Weights of a small GPT-style language model, trained from scratch on English Wikipedia: value embeddings.
Each number is 128 + 24 x the weight over its row's rms, rounded and kept within 0 to 255. Layers, rows and columns count from 0. Numbers have three digits each. The size before them is the row's rms in percent of the matrix's.

# layer 3 attention key, 128x128, rms 0.054, rows 46-88, columns 0-63
138:090133159129140141163157153132110109153103099138124126120125116146063115113080128154084135159080175120131101164128099137148125123111112164141103122108084159113123094060165103119136083141090156
146:125132132132147122129114124124127115118148116127098123126139120109104171142147148137153070163156156116152162151122153081118142156133153133094158089169127111105148051115107097126145104157139122
146:134126150105148106126138077107109146133149120124112120129142117175113124111114122134163158150133096124134152106116150071161135132138105158111130148101096131092135103143147127142116147110171092
140:083118155137127122157110106097144093147147153161096133127121089153140119115121117102121123133127084125130136161158140170123122103141133107123109095089129073093137109111062120155091160136112136
147:145150150117131147171133142120127138101146113146166159134116123128163137141131111124142131142128106143129152141146101078104117124103141134140137193171163140109147144125135149100135140108133116
149:119129184129131109142144167125104150130198136089146111135102152151144139127118124144115207173104114130143138122117135130119134144111115143118119118131101136088133088150114119127121104118133140
149:131158146098120122131140146149071120128132098155081143129086109161120120133170122160102109095097112130134151124163131148105141154107131159156109154129212101126128105135132114164066161151147096
152:156136168138121133153134096114176126104120106141094136137141151127128134136105145128154142135155139148121114100169140153106115126141143160110134184121050111115111134126114139149107132140132108
147:139163126156116148144128125120116111175149131124142117137149165148058101130123096088114127117102152134113099109128121168160125152129157102190134128154131146117142132163119133142127123129125134
144:155116103119100138115133158149138168148167125094159107130097060132155105108116155139139090113153173162114131102128140099136139152115140163123132104148091124092138129100117133104157150138132124
157:092132127154186109099110138136093109138113111080120138145110095103081135156135092108105165103140138129110134073148116122127126130133098150130129093108096118114148151107129138118085123077135121
150:141154093113115127151095139131125131116129121086100115126128125123122132092144126075131132185163156118102127125116124148119134140094141127172146106127166095146095106110145153162133152106100128
149:107113143108108109081123068119111140067149139075108109122119134171156132129116160136132146114147122095168124130149136132101154119137120161160131133139128103115121167087123149106115099136107130
151:117127150120133134140143127119159116148109153142145114129160159142171118131141142125146148145145137086135132114155138150112143108162146126083082116121139108152124139082093129104156107111108098
145:116138101144126143131123118128145117142183119124134138128134157158077163109135118133111141121172143138121152133156125120131129099093093113121095199124137159146153138119114112108159152164124135
144:115110091093098129155114101118151113126141110085075116150160111088086154129164149134104089160119072112124086150068109121135149141119113138118096136135167107105137149142130126111113135120116130
149:153140146130162110113127139114139127101140106112130133135093108151111073139121150142115149156109126082113121096115128104119115134106135147116139174108099109146175136105133132131155189139154122
154:153154113146148125119122135117125154116114118145102144132118149155144115140136147104149138132127138114137139135144159155151136136129130194182145167093133135138145125107132136096128104126128175
106:121169147150115177091149107094095124110143142115142112100149139128135187125120154123127120098117119092129157060156072160160140098136122121155155141139172177120094115137112129154143141140116086
112:129106171114153081168112105162125154126145136136197103117107114104126134126084090132104149139109143182143131175115172107102091131095097150078124109101111126153154127146135137145119120124138140
125:106140104144100175101121141142137110120125151107120115136170133156141136148137149104143113161155117093126115089131087142172122135139119159132109183135151135073084093101119150136118110114114136
101:113150149179120160137162106080077104101132126089126092137167125136147141118155137123104132147136110074108139099123126143147142101166150157138120154148155142115121139132099096105166116142106095
113:119149127135111170071164132121103097109137149108121131124154104144132149136153174119137119143138135092120130104169067134166111143174129155128134173178159136106065096099122126136141134119130109
101:107164149175103170091169087075068107083148119107147092119126112125135152161115139149107117138110140095104133082136083109163145107131119134131131148149149178091098133112126096168134119134126122
093:149164123128095187082138129075092108133139155112122143125148129142145139161158140113145100123131128127106109070137102122164132120154112132137138138182125149105052151152128124129139166121121118
110:130164121161092187066164094101087115111103129109136112110157112134145132175143176148156087108110139116092125083130081141161152089138151169121150171133149138089089125110115096125131132139134141
117:103165145159105163092180077050089103092123123096128113104149098134140129155159118162106115104117111085081133099135112108158149120148164120142147140169128145126095136124127127144135128125141127
121:102116146151172076183119113135135138143126114155113120119115127119119144105103096143135132134117149144127155139111153114080118115090117095120142078083088119161166164153145130130156123131133122
125:120118105082139064179093178154214147150122116191143132128099155126115117117106119098112148136158119177147122144137177146101154131104084113151113123089110130134167127149135146115136119132133128
092:122155122148113166092168187124128125111131133128094105113119122130154114137154177131128091160143117133115135099128094118162168082127147153148117175160141141113072119112143123109120106134120147
083:107157117142125162119139085111153126112156141099155115114121112139122132128111129147128105128121176125116097143158075160153111142119162137109104129103150127112132111099165138172127103101135126
129:107093127114126093155093147202170148164131107148141141157107145135141116120107121098127130115138139145188151172119154159114091161115104133129128100087111118119190113131116141098136124142141116
124:127082120086147063174078166160153169155121133170149146132106150109115115117107103109113171137133126141169127142137194127103118147116088117113116095100100110141192117133147128117126135144118134
099:103139051129157110131125176138162111118094136110120111095102144128137131146120130126107129146163106165108067126137149161132172096103124157131091142111145160130150177116137103098081124142088130
122:142160106168120168131177096055084096086124148112116117099144127130136142125124116155130137151106117117079119090120083128124178060160161132135128125133120145122074134133129113151148101126107145
086:131158112165112129112173075094129118098108158103138100076143114136139147110138116152112118144088169118087100116171103141155144121140160135099130143130152113127112127116144145169128129103112118
135:158165121151097195076167099090103082091132117075155133136145134129148107143135147147118117112103114086095124116150075119162133119157175149128112133145157158110106113112120150136142157117145116
078:128138109153071117112129112132118140130088154147118099088146080154142145153114165140147099160145189104116120084139100118146123137133134125146092160129149087101089125117163129166108127104131162
090:093165139136164112129139140191148135155110114117114119102108125138149133154147146158138090147149092135122145117110136165135116059101118158122128151103156159114161127122141096095115109140123121
135:118213135166086170084169088069098108094116153106144117118156141144148130151142133154113115153107123121092119106155080136165181114144145126142132148124162136129075129108117145159120150116140115
076:132221097168157154115149116112156118102088125103135132108139130135106085122126142145130093149124073129083102090090137151109178093125153107114143130114141191116099141122145112121115108123124123
128:127154146158092186096198091083102107107145129099124114124153108126157159140158151126137107145124118097098135102147078115157166110142165142134144149145162140107061122130138149144136136101135126
148:106092155112169082172076161203148167130117136163136123122114123124093125110120141121127141129150135140150129150089206156104096143097111124092116137097098105131169121116133105123127105131136138
# layer 3 attention query, 128x128, rms 0.0549, rows 47-89, columns 0-63
144:137138119129141116120107113124130122109157126131101122131138122106120169145159147129166074159170147117150167143119159078116139157139157123094164089172132099110146062129096104124146113154147114
142:119123161112146107131133075105109139139148122130111118131142108180112118108112120130159153155135087122134152118124153080162128127135113158109130146093091121086134100140133126143112147111164094
140:088121145140122127155109115100155091145144157162103135132118089144137118114125122100113120134129089124132127167158134179118122106138134102124110091098131067102139112102059117156095155142100139
144:146152157115130141172133146121118144104151118141168157136111126130164136140130110126138140153124103147134149140146101080105116129099138138139140185175152144108148140132132150099133139108131120
148:113126186131128109132139166125105153138192140082139107131103152150134139128121125141112203172107112121139137117116138135115131146117115142116117113128099133088127087151115115131116103122132144
147:133152145100123120136141145146081122121132091155074146129086109162124124134164119162104114093104115127135147122170131148106151153108129163157113157127202099125127106140128119170064161153143093
147:154131158141122128155133099112187134107117106139097140139146151123127132138098146129158139137155140150121114104167134151110118123144143152110134177121041116117109138130113137149118129141133106
140:135163130157117145147134128117116113177146129117146116135147166148056097126125097090116126113101154138111100111131124164160123156127161104186132130150124144114137134162122135144134127130121134
142:156113101116103140118133155145136167139167125094160111128100057131159112106115158142138090113153175163115137106133140095133144151117138164115134105146096126092137121104113137098152148138133119
153:095134126153181107102105141136093108139110111078121138144109099105077133155133092105103165104136138128108130074147115123124133130129099146136134093103095118112151149109132137118088126078137119
144:148153093114111128154096135129128136114134124091099116127130132126126136090140131078135129187166159117102125129115121143119133140099137125168144106131166098149095103112140154161138157112100126
146:109112141107110108081123066123114144067152143076108108122117136175155131127117159136131148119149122092169127132156137132102153121139121161156123130139130103116120168084122147110111095138107124
148:115130150123132134142144129126158115156108148143143113119157157137171118128146141127151148149144134084131133117144132151112135110162151124079085113122136107154122136080093125101158105106112096
141:117139099144127145127124114124143116137182115121130139134128158157078161103135116136113142120177141141122154137159126119138128096099091109125096193122140151144156141115112115111157153161121140
142:118110095100099135159112097116150112125141108080074115150155112088089150127166151140109093165116075114122087154066110121134146140127116142115098136130171108102136153141130128109109132122119131
144:153141153133164107106125139116139126099133105116131133137097106151115074141122154136113149161112121085112121098114130106120114140103139150111141175112093104148173138104131126126153191141151124
148:148159112147140126117122138120123155119116116141098140128114149154142118135137147107150137133121139115139141136148152155153132136130132193182145168090133134138144129103133138093126101125126173
087:120126120143117131156143150141196124111108172128102095146116061137161125148110139106135120100101106149124135109118128116125130139108118125089103084111092148105138109127153090136123115114136141
126:108104150090156093184083152172158126174110141116130146130089141125091126130129098132140166144175157161182114165120156117096131145121125118100129152122100066134175118142135102105152134130126138
111:130160137180107162101136114092061150094116125107120134123147045174161140124143160142162084126091123113102096101120114164166125125137194132159134147134124144126101148124129131172127133126120119
097:142136122134123136123152157075124074113125105162111109150092112128141181112165130149139109078079122121091150120107146143115147115116117125111138088138080157175104147139128126148148121159157139
121:122171131167102163069167096074067089112158120119097146116149111140127145133156143155122111147117121114088155094149080132175156135134131145157123113149134175104098161126103144126108131114143125
097:142132082146120152122159174114112103094115118138094081159124078129184168134130157142128115098100109141092105111132151146140133111110110117103121092131119160120125134107155126154115113159097153
111:131151107165088165050158104110108097091164106123128118111156144131151133164136132137102119149126124110074158100150077110161112113155144156140128129117157143090073126121128141155137116126137109
107:151154102154141148109147135106114153117117140113106101134139104140171090147154149125131100099091112131110080086123125145161098130139159132146121128104149120115089114156097137170089111116122164
108:100144147164095184079160128055094063111162095135127120152154121148147161130154136130121116138122128116095172113139095142140155115122136155127132101166101162121099144121126168138127107133172147
115:134086102078149131145123175153139144130098134153145119159094139107128136100138113106146136109145132141161102159104163141089136114109117100074131161161114119116149118121165117115138139144077135
126:118087163112178099160102119184134177163118129143148131108097131117132121107101139115121153146141152143170115149075199127120075137123111098118122113096132096137154140110138114118132143132103132
109:102166143172092139102130076099121143130122171118138130122148131143093124148113155152101105169109074130105116093105094121151123138138133125172142147097154110144106144138136093173112135115189103
094:154139089114155135131131148107146132115158130124109097088132099134144140100136132120147104119094111109119116096134107136127096180130128112116086141109169126109104114138065135115116119124121149
137:129107149092164089172094154177134176164093128127132148114106110110125101089115127102144152107134138143161079152108187142099083142132114123113114139123084108143164117154112136085124114131099153
133:119064143077176094174114164175165165153117106159129136136110150092144138080119098098152163118125173125173128160112183133110114141123107126102108109116131122126154128137125137106133133130102130
097:120112122121154129148092116162124177113129182121165111133098124096131132077122150117125106143139104128159118099092152149147111171097107124117103109074214085135117140113121062161151129117138115
133:134172123154130155094161082084108067105125150124139123144123160157131139152106125152079111153109124130100158092118102111142155079115139111139160125136161136148077142122155130203144105120134109
113:148131107119130147123152108081174113096169153135122102105134099122133151103151113134145113140117119093115162090145081132161149146109122153132112113116206157110107111121084138148150146132149137
128:171178094164120133131152114096112097089138134114120098109132094163162115154103137146092123104102106159097153110151098087151138126143139149149125099124167122143083122130099163162129119117121120
081:122146109118111143108099109104095145154117159134115136132126101163159122150133152126137095159121116089134102073116095134181116106114128129134105146098160131066102090104136093174143127140142135
099:101113109114157117165114133199138167154072165139134108138131139115153079098129158105148111123121119124130082091089164113118134106114118119119140163113126107130109122147142099155135101139067148
122:126193148189103163093165097102102080104104123106127096120145116145143117174111133144094116130120115138096123087123094117157124109131134142148121131093168118121089119113124119155163110127158102
094:124155145149135136061117128138094114117106173077143111137133171125142103138134194092108145120117103172127100125101118097132127130095133127117184136141119105126089139136162097146135128119117116
141:130184129199113164088170097088068089119098133109111106141133129142146134155132130155104104131132096158082141109131097086145143112141139122150149154108144123131078116128128140166145120112142101
137:114073114075164109140081179177148162161115146145127152121109139091100127098138116104144166118131139132167104125084165131115126122095130114106114145129124116101164133141115090084123160141114137
098:137145154177087143118131097167100142143077117119085117102124126119103078136157147130124135119165101170131116123136122098124120129132118138142124157119091099165122114168137137079150116101094120
# layer 3 attention value, 128x128, rms 0.0557, rows 0-63, columns 0-63
103:207139114129120109140147132133122170098158149111190102100128105115095149098098146122170145111118164107128108140106122148133116155102131113085171164126156130132125117136112102127113168105117149
119:173145142130120152111108105126127125111101111125133122162150127133126115146151047121176123084158120108128133107098096155130130092130135131140134104169112164128073136143128136083108164117131164
111:151156140154123134092111121140127110146119149128150105143168131131130135144148145124134084128103129151133141144079089125132114128129122107119163090113136127113112118127130162124145117145074158
113:090136104120155101136137130150108119089168105129195116127141121151170172126102175146148097154133121110141136137088145131105142174117120131114143098153122121110154129084119120160140046118108139
108:143128124130135107120149136149137125110084147138134110110162126147080111136146140081151109118131121121121118131155132150124145116153129124100143177144103071117114160165121081094154143161123162
107:138105090104142110108127098121109177129138103129088107086099183099132132115109110143104137171121131135107142166140154131119142136120128151175149132144187126146129137078136139136111136135079119
108:087129187138060138117126121114139119133108099081104143145132104150124151133132125128165096157156097124157149127140132172145120120125124178158134107110068141134125153154134137122177125146151099
099:105135129107100143098108170130103097138103099096102164158131140119137111143138157144062153136141113131119140094164128128120138138162116165122144092132113125160128129125143171099119092136149103
104:100119164144133115141136104122151117113120160133188130090132106089101202114123128102138114147117092109139144097121117134128132129125120082120089113123117140125152145139127081153145088102146108
103:101162113143141101128137140109162134128133141130152131126142091112104162115152098160189112164141092127128160130102125119122118146110129169112145103138159133096114073110144137107141130134117107
097:075135088132154109139117129129153102116107146152140127112134091169124134146113121157109151175147109142139153119098118103112130114112124074133143138137099149134157173125140193126119147107134104
115:136121084108140115114130134143139106113081142153166112089120082132093105156106144104069122102116110123110094159148138116152128112162110098131127147139152110132130142115135091131108144130104147
116:144139117115145143109108125142104106129125124141134132146093105140110164123141110153090094147139058131127087107120120121130146112109135167078116145150087122134151082112182127120109106131150193
119:123120073107151128118118122120105127129088124099096142127102088152155098161108154117108140056153090137112133121144103089125128092166134137149159149121151126133122105107120133118103122112053137
100:146128051097143108127119134116115147101145136189107113106140138141123156062115147117128128131148091178130140129119160106137143140122122112123153143140099149156143117118149128126126138140152081
104:127144140104118152166128107126126105113127087148105137129107125142103120119089095105090169119165149117130127126190160152141125138090134119183145121149155107145141130108153105160155163164148105
106:116130108079116155130123149140158119162156145138150149142155136122130157135100155126121121185188137099123102091141120144128161171110117119105104055121065139077145103102113098098117130151137119
107:071115167151130121135134141135114147113120128156142120084091111124119166097130095114099134145132151103130131108142161128103120160124124118120141135101128093176140148139153102180093172121176123
108:093116141138154104141150125128085107107125093134161119135108145134160168123109077148137148141125141121139117121168135102155100135127136089135112139089134143154131163163152134132077115126183118
111:121118121110173123148135162113141146096153135151141115129113167090095114146156084145136166143136151132134128154123154192150129127153132093117143163142108145140114114099155148082141132169126158
112:087138176144152129140130111136091105132148144163138123136137071113095140104169097127117141133148138116132148133092121112140126100133133110108111118159117133118116116107132109120189117125104149
115:118162137151137125129114109144123137097082139142107142123121092145127155140163117135161128103122096115141104149172100146140116168116139079156115097142158080084137074142135132109091131117147115
115:152110146091158136120136139119098118125105094141113135130093104121094145118112153139124135147120175156122139111098112083158127130136145107123140136167152138154121078163118168079171104111135117
111:118141152159094114163146118129156170119187136100139116096139107122095184119131115104079089150150100144126103133129116108142131170125137092121153134116080144101150081121130102144130067146136167
111:120141146145120135121117121128116137139079131107136127113130162077134147117128102140141146105155164106101108140171149110142123105145127142163126151129076135188110121099148164128117116145109148
107:125130093140161145140139095148117159116186132147163118132180082169099132132140106119144112129099178125143104131116107090122122104069095169136120170141124163060139121147154077119145129143123145
116:086144114154094102117136105118133141116132115115123133072104134132124152132107184101125117152150106153123146123151126134115128130142136083143096086099135087130138123167101116131159105107083105
112:131104100137156120116124146127151150155119155078082106149119096116149102100122145100106147120139154155138146156144133106121121160120129096189151128094156122086154161132128127114107146136162108
116:068137144142092117149146107117129105147134128157106142115120089155147141163092116135169157132155074097145141147151104135125130133124130107144138100084118119081114116160116092105124121122154110
109:125134114133120131156116144124107114129166113143124113134143118149166121132116134145155119134135192078152164076102141111122120171138110157075171132115112148178145166153132158152146159134128107
105:172125141107129154127113130150124120128131164108140141147134191159147111145120119113131162144098151104144132118168108137159116117121111116117144112156151141092138117126129160111136145153140112
100:161143170142095129132104125114151139135106140111114120144152078142113124124106141132157107118153112126117085108140113149162123143159127122076139132138127113102114113139125097094139156119143110
097:117125148135136120123130100130094133168217128139171122136121131108116163092133126155180157119135146084135150154122143110114130129128120124099122066148135139088135124145122102136141089135121140
104:139129170096133136133135140112125116123149108067093153201152162163111098136115153139144141077128152125148117155136104150115151100146117140140089112159105149127095156129125173097117091076106150
107:175145135086150120122100135137091130111138104125112115159156153140161119127143155130138081084116123144151143141088137115110142100167128164107140099174166121103129124127108156111137137154093127
105:124139155146109104141136103132108153147161131129083123130146124082129134113193193124158193158115129070123093124076126120147121145123139158121132138111118131137119106131113141099134107135127149
099:108109175114074132130126098117144139139134120160142109122133095131108147175128129157130080145139126126131120151153148090121144140189126139122148087136114129076124162127114107084147159138176101
122:100158102109138126139142161109177119112079120136114140119144152143115149125126109108105132206164125179129139120136113148126145124118147136139115115122145122178133113150104139107150120110153097
104:124097087122176125113125124117162119148111154113139151122092101124166140118173077084110188130123104155125100128158149133125127084078160112115097118132149124098144084134135152151141107135151111
121:153127131135105098122134129107118154128127110120142112105114157139128096108132135126149155096142135126083122142152145122134131117146147083140145100137165117126145120110100092140136160109066154
118:097142116130109113139139104132141134121109142143172107141154153150136183134150094098115087181125122132122131130099099124122127110113119176125109100112154076101097090149085123129131145131121140
105:105124134150151115126155178144122126121108139149135107090079138112121196143100129136125148108139139134146092122137122142139131122163144122109142137119148098168126097101115141121168075087098138
097:166118096135150109130152144111128153136144143139118118105092135102109071133123116124131171087080162136106135133163145121105128121138144132127132177137175107143138176151106088169139110103152129
098:136104123129123140093128151118086147130076150106140142168139163120150138091139114150110101100121161180147082135137150088135126148117159146151129169113112115144144147142168150160114093128134148
101:110101150107126139140130108127126123125153160117139126139150141128129178089132168128100173099090086116115144139122130122137157096170112172096115131113129130071153081151125117105078167113151158
110:104113143125123134095136107113134097158102122154160123116079118117125189138155154128081147148147108125125168180144119133117134099120122142104068108152093139110118149133113128115155188130170122
097:135141116177116132102144136161153175127123168131132137092112131099132088148105096097122080142143163133129129104157127115147115160118134080130158141110159090107168106158127113154144126115143110
095:134116123085118165126113118124112098166112109100091160178171155121136162144147185136135121101136115120111138131142111149129142122151108128161104104145107185105125120107101177100099098148106141
113:139134131067114146122141156141126110116134144097139153153172163130133108135103136117055164150134163120135107143146107140129141105178132167117139118145123140149132116083118155090140114121095129
118:110114151122136100117137103134070141134125123101140092123169135123154140100130142127116107104142045112108154115089137129100139150155128146119131122170156117122129173116099148129164114114194109
122:141109098105112146127142113111126111118098125152135134137141153099151095109104086141119125146145119121141093135120150153115136153130128059120133153108137131164160172089150153118110155147145109
114:126125137136120146129143147126105146147131141172109149162144166142110133129154154120102141156119161145127167147169120137138115122150115143146123144142185112127132136164114173146146091155156121
107:090112145108121130129135156123127101121120110155142146134158102148142130077122197147121114189193106130128124171137125108112154106133117165098157160117115125126131140134118106130111152141139109
089:137135117104077140125136139130092120120157116124106148163100139136124110182106150149166099095102133106115161146168120119117134115159129170141128114135121144079129121122078120135150111172118135
118:122128127113123157128097150125154151105128126138134154154111116124161116175115170156169155176153142109134099128154119127129156103086115128090116166169101146076131133095164122087129114115076116
113:116113179118092144124122114134129142129125156130159127122123090145144177168130144085108124128142115101167146142113105157148123088143129182118137098112094139118146122161109125157136160149121173
101:144126145073103174129098149126103107136152121118087161154136169159128135155123150143116156140098083101133097134143103126130131110145111147149132109140125137120111129117123158112105153141134122
121:156143125123098130127113130142104095113106112116118113129145110153115115149143132111136122118142108112104115168168128084111155116149131129070109136115116104160102118104114098148153085126089118
106:086104167156145111148150121128115127143199119116155098122115111094103154097139113128170115137159124129128140119092125163119117148099119124096092114100154154117105131171125094153118109127174140
091:145132138131160122153093109110140142106097074127105144161148072155150109136105096148157137113162096130139123108134124141152117154092135096187132106121113137142107115144148080132095127085123112
097:111113158118151132102138110129107153150144151136132119105071193103117157129115072151124134138096122111118123105159145133145119161098123103120117142111152145118110143138156152127114176149229072
107:123131104099176110150134145141120094128099127129106136147142087142139107131156164173123160135131100124109106131080124109114128137120168136087103116144136100098104095144111120117125122088067172
116:128114170127076128160136132127119118150136107130179135120138112138158139088094175108168121156110109114144131127147117127125131123130115106084101133158150127152128127114090134136157100138114105
097:121136129117110156158140098113148116146144135155062164129148138094140104103110052103127142146093152092119184108123118141145138100124118137139115148087058140158121095107130137132146130148124128
# layer 3 attention output (transposed), 128x128, rms 0.0584, rows 0-63, columns 0-63
097:190117134134122124157176119118121151105119119096146099067141101118091155139132114147146159098083157118100127125124130166132162139082114133123168150159151148154131127153147100120107170112109119
106:135123161106113125107108092137145117113078119128127108179152133124106121185144048140137131115152146156119149118119107154114149098126125131145156096129102174143074120155121144113111168110132142
106:118142149126165122086111115163135110173108142102133080111156137130135127148140121118125125140123144160137145159088105147140146113111115115132146101115118140121129116101132145123138139140087131
103:135124116150126113114127145123108105130167088105192118112124127165178178119098169122108100105130137104177127107121101101113162174132123140133145160155152104122180123110109116164122087145104103
108:112142135089153110136145149150150114113093157117122102099142107157097104140138134112158105119112137121109114104135092189143140153153145125125117162166157076111131160141139058084126116154103183
106:147115107123125130131110118104101145129153094131081091095092155150131138112096113122111142153089120126104141162122149142118102151139121132157144132123193127104140167087123137130120134127096101
102:106121145117123105121120115125164140110112104080105142167126138086135135118117141145157094151199114116158141120150146149134132117129103171137120119124060122135089118156121103130150124148148118
089:092166120132164109114121148128105144100115149118120143157087120133119112123133138127100166188146108110116160104115143146121066150143133149107138073121102110127110149118132129074126090104123121
094:142116138133125138117127127131146112141141117104174149092155120065120177100114145120113106091121125113133116089125107092147158122155128099119100124158146138133151133118113097178132120115140117
098:124151116103130134121124154104151106143142109102149158116137124109136139112140118176163078122145118108133102107129108102127166148129101159126129148139160129106112082095173120130122140149133098
093:089155099133136109117079121129150109136130139135146136103137108168131125111112148171116111160163125129116149125074118067108128111136117080121154123098131136142144139127102183153131144107145154
106:135145084124129155128151132144103126109105136140143103081121083117097102160138136080083144105104106156115093136122119136153105132147106114138111145155146108127149167109141084103086136111106135
115:130161133117168140098088111133133092155135136119151121121070099152087150122122131150101116131102089122168107095116108118161123141110144131110131152143116119127161092091138106106119126138126162
111:112119076131153155119127117142078167111110146101116143118106086123148109166138150103115158093119089164113137114116096114138106111135150139149155134139107112150138122080129120084077118114081101
101:154159067120131117105108133104122134111154137200113094102134121171109145078112119107136136139125100163133142116091175124135108130141148108113162145132120140129155124115153137107155135128135091
102:123173143143077167155118127143100099074148110137114131141137117153117106094091112104125140134161114119116121158152176152126115115101151122160138109144117127143105139097141130131144160144139130
109:157142091102116151120143166119092121135166141104165171132133098125142168120120172112099093160163155089127078098134081124156103170120148124115097084133069125113137130132104073104111139137151108
101:107155138103140106163103141139143133131116116140140130078085106165113161089124105126135127140109141072109123117148169124107139159177100098116149125094171105138137138136111124187137145099163156
103:122133130127140097151131112116109109085131084125174135150126135150152151112148105160169137147116156111131126121149140108148133141140112074111149133082164167150119141159108126150101094129164136
108:128134148134121123147130146090105124085145139159118114157132158131102126155144102154118129141152150117126087163091136186133110149157114083135135184101168137103088139128158132094157136128143165
112:084149184090138142129128135154114086157163130128146125124135082124126155117133102134107123096142153140154135118110121089135127159165122084105099146168127135143146103093120132125161160150092159
108:103151127135143140126129087157153103104108132128097136098162105135126160152169100144153137118114098125128109132176130142143142133109128093146120083179133100115134072114129126116104125129153093
113:118125159084115138108116128116111135104114111164145133125082120127094138133131139106127142135125143154128161127095108106160105155116153101128162113152138123137131096118124161075169123105146108
101:141162120121123120152156161136174147126205112055129106063139112109107174114128121098096112125115114148129093106123115096167136162142149091121168148130123148120156080109108103162138086136108179
109:101165137126141099127107141132130148127086158127149106133145165095115139123136109124154157132143144102108107175158139131163132107155133138145138116090110144177114129121121167113152122095118165
103:135128110110126165125150122148116119118183114132159122110169086145115134151136116119126123105092173164149097102156099094098148116073096162151141153162123160092156113138154113111141142150120148
107:103148089130117113116126123114135155111142110079133133059126151086128145122129178098129111117126123154106118096131118134138139126143137094112087093128134061148150111142115123125109113130091114
108:134102118143139112094101134139138137148123132080092110140131086150160105105117133100137123131116139133102176180117148100101145137105169083171179109105131152091142128131146132114130133131149120
112:108117112095127115151162135159139096127160137112094157097134099115169142149113136162158142130144102136109115146178095106138160110139142115110116096127093116134109072149115104120108118171151122
103:138124096154113117135109135110112132093139115149152125142162123137129107142131151164136102134148154079163181106098149132089130119115101173065180115096111137152117139170137143136168179119139120
102:153138133134132155126152135169093110076115192125101139122135146166159113131126107108140166189118131134115135140120111168151085114099126142134133097165115187091111158129150142091143114097125110
101:159121152141115107149148145129157115133086139105095118122171087117119078152108137126138125132184127143098101114140123150155156125119141147108128135153116099127123134127155083094154136111134097
093:140087139126121135125128136112101091182181106109180100125126137072142159131120137156138150096143190121147142122142150110088158117133127125093127121151145118142143112169144141146125118173130117
098:122084172128113138120129102102107134144133134097112143207121144144116117139108125143107128109151156133170149130152110131101162133130120135133090129137092122143108131132147149110084098092106146
104:141127151114154139131113117099080136128125119152123101133144141143176145154104139108105109107126135155172157095071124149102098125126143169138132155170146112100125150125140098113113116140098083
099:130122176101123094159131131133135108183160108136084112132144118087140144125143184130165186118105134078139099105103120123134165160128129152134150130149149137136126119141115153109153131143118147
090:138116129074130110165158145121156122120145142143127111109118111125128139166109134129127125153147155146101114142128123096115100145177152149115112115143115111095105166123098082099137118125167126
119:121169103119107138132123128078155137132111111124125155135129156150120145085122114114113093182165127123140133109135100126161137145137138111111100137125167092152130102139095114124104131128140118
105:105126128140127137105106096096137129156124155109133159149085088138170157092200104117126155136135113113109097139128147122131099099075155087131101118107167145104133124124120176139142122133147125
117:130098135131111111136124149103142135138136107112139087105137172114146107157138155131144185088117137134088148129157157123137155107122155101132135128139156089177181129118116128156141171144096133
114:129131120099123145141137131157137124126131124107158124098138141130171159100145097099140082154115130145130105118111074130168139115144137184117120121146142075109100098128075130122098121152108155
093:133125131125150112119148168134127117147118124120128103060080132137132177137102148137135126095094145113161104119132108138177145146179157102109148142132166085151138114092110121113157088089113122
091:158127118132079140131148141108108155150139128147107126133107125109113061138134117154139129087080144123109139141162144126082160117118148115112121163146186113127150162139144126157127136118131159
097:110113124100155109121128130108137163152063165146136158165098137163138147103142111138153142145104142130168119144116164111119134156115145127171140163093121115120152148145162146144152063119148132
099:127094144111121154149136123117115107135159168104141123114132106116150159088129147119116146105086104156106135088124106125166122121187138163123137155126117122064145107163142107109070113097139174
110:127126120142157108115133115114142093151115131126165129105087123120140188098140151122094160124161126132096140175125092115139115103151140141100071152147090117121112163125078129115142167151160132
098:109181124138134126111156134164142167118114153144089146072120123152139110159123103089147109145103145115113126103135136120140123139104108069161148101127175146090151126133134117145155128083141120
090:118096130135132160120128114141102123141129146140114143206145148102128152125153160114111135130183093145122152141128119156126092137114126160156103114142064153127130136105116147081099103145111112
110:147135127122119160137179160132091127105138161111130151139127114160150121109086133094076142173128140119149126125110105142154087137156160161119104150148108130129132172095121100078105097101087123
118:124110135096147086114153132122120121152132125101164071118161132148150137115101132126107135112159075127104150079108107129099140158172147158126101142159147092123167150118086150121143110115158122
124:160112111118098155110148120132107098079090108135147145114167129112160091139114108146102121157122111112127107141106148130129122139151139075114154163123109150160129154132151142137138141141173117
101:104145139136127141129160134139119163116148161183114150145136138145124114114168115151139131174154122140107174159166144159136089130150108147135103113150131135116125133146143192107140076167137157
103:112121121112157113129138141106108106105128132129151160109134091142134135070106186116132126170160106124136123155137093110134112146144122163082134187124117082133146141136110073106095141132132114
088:133122117133118128120180137141107141101166149147097139156106157100121122189118148142126118125116134136101158149189130122114110098133132184152117117143095134108134134141108121132146105196113125
119:125125159124117142127104150113119124116128127131122165170103112143153131162113201126134151148128157106139087122155078101129131150100113119119123169156120122106110150121141110096127112097110108
113:131111138082138119146118121133135167122138172126140140123117083108147180137148142099106107137147140112166130126113067149153134086139119158117102126121091150135128136135100090139093140155116185
098:141106136128121173122119131132084114085150158124099142128134140121117113135128137136126153173127072146125120157118115153134083093124145176133134080152053139137096140123134137085114113106136134
114:126149130132144157130132125129116132123099128105108088114118108137095135165121128083141170126096129120122127152137134119125120137123123141083103143108135087160141140103115076138133105109080095
097:130101156118120121115139125104129076150169081087163116110121126100116152113134116139147106090141158143120111111134125145111166167134113113103131136107166168118121086168129114177126131152163131
087:131096124146116112136064097129144133124117081125124147180170107119115105134148114140137134118164106151156147149167134119139158109096124108155122084118093124170117077125124124161115154125145102
101:146149138125157123121156135146113119103148153139105135103094160129113120100122078158146145156100117112071105130166157131131102139127110124134110093105140167111082154164125179108149137111218102
104:103103136108163138139114098130094099178129127094133148131123098136144149134170173179109149111097105122140126129087089105137138156108162125105105134170131078148134105112126087123088133130088117
114:158081146121086126158163178119139124113107107121169113133144125106150131101094156125127113136147114132144125122164108132142140126123149134063097143163154128172133119145094144121149126172092128
092:120157119117095145158138130146144131108155147156061167171152131084151109095094072127137106159119131081103153120126144120151118100150101125111089133066093138137107116121120162137154144153131150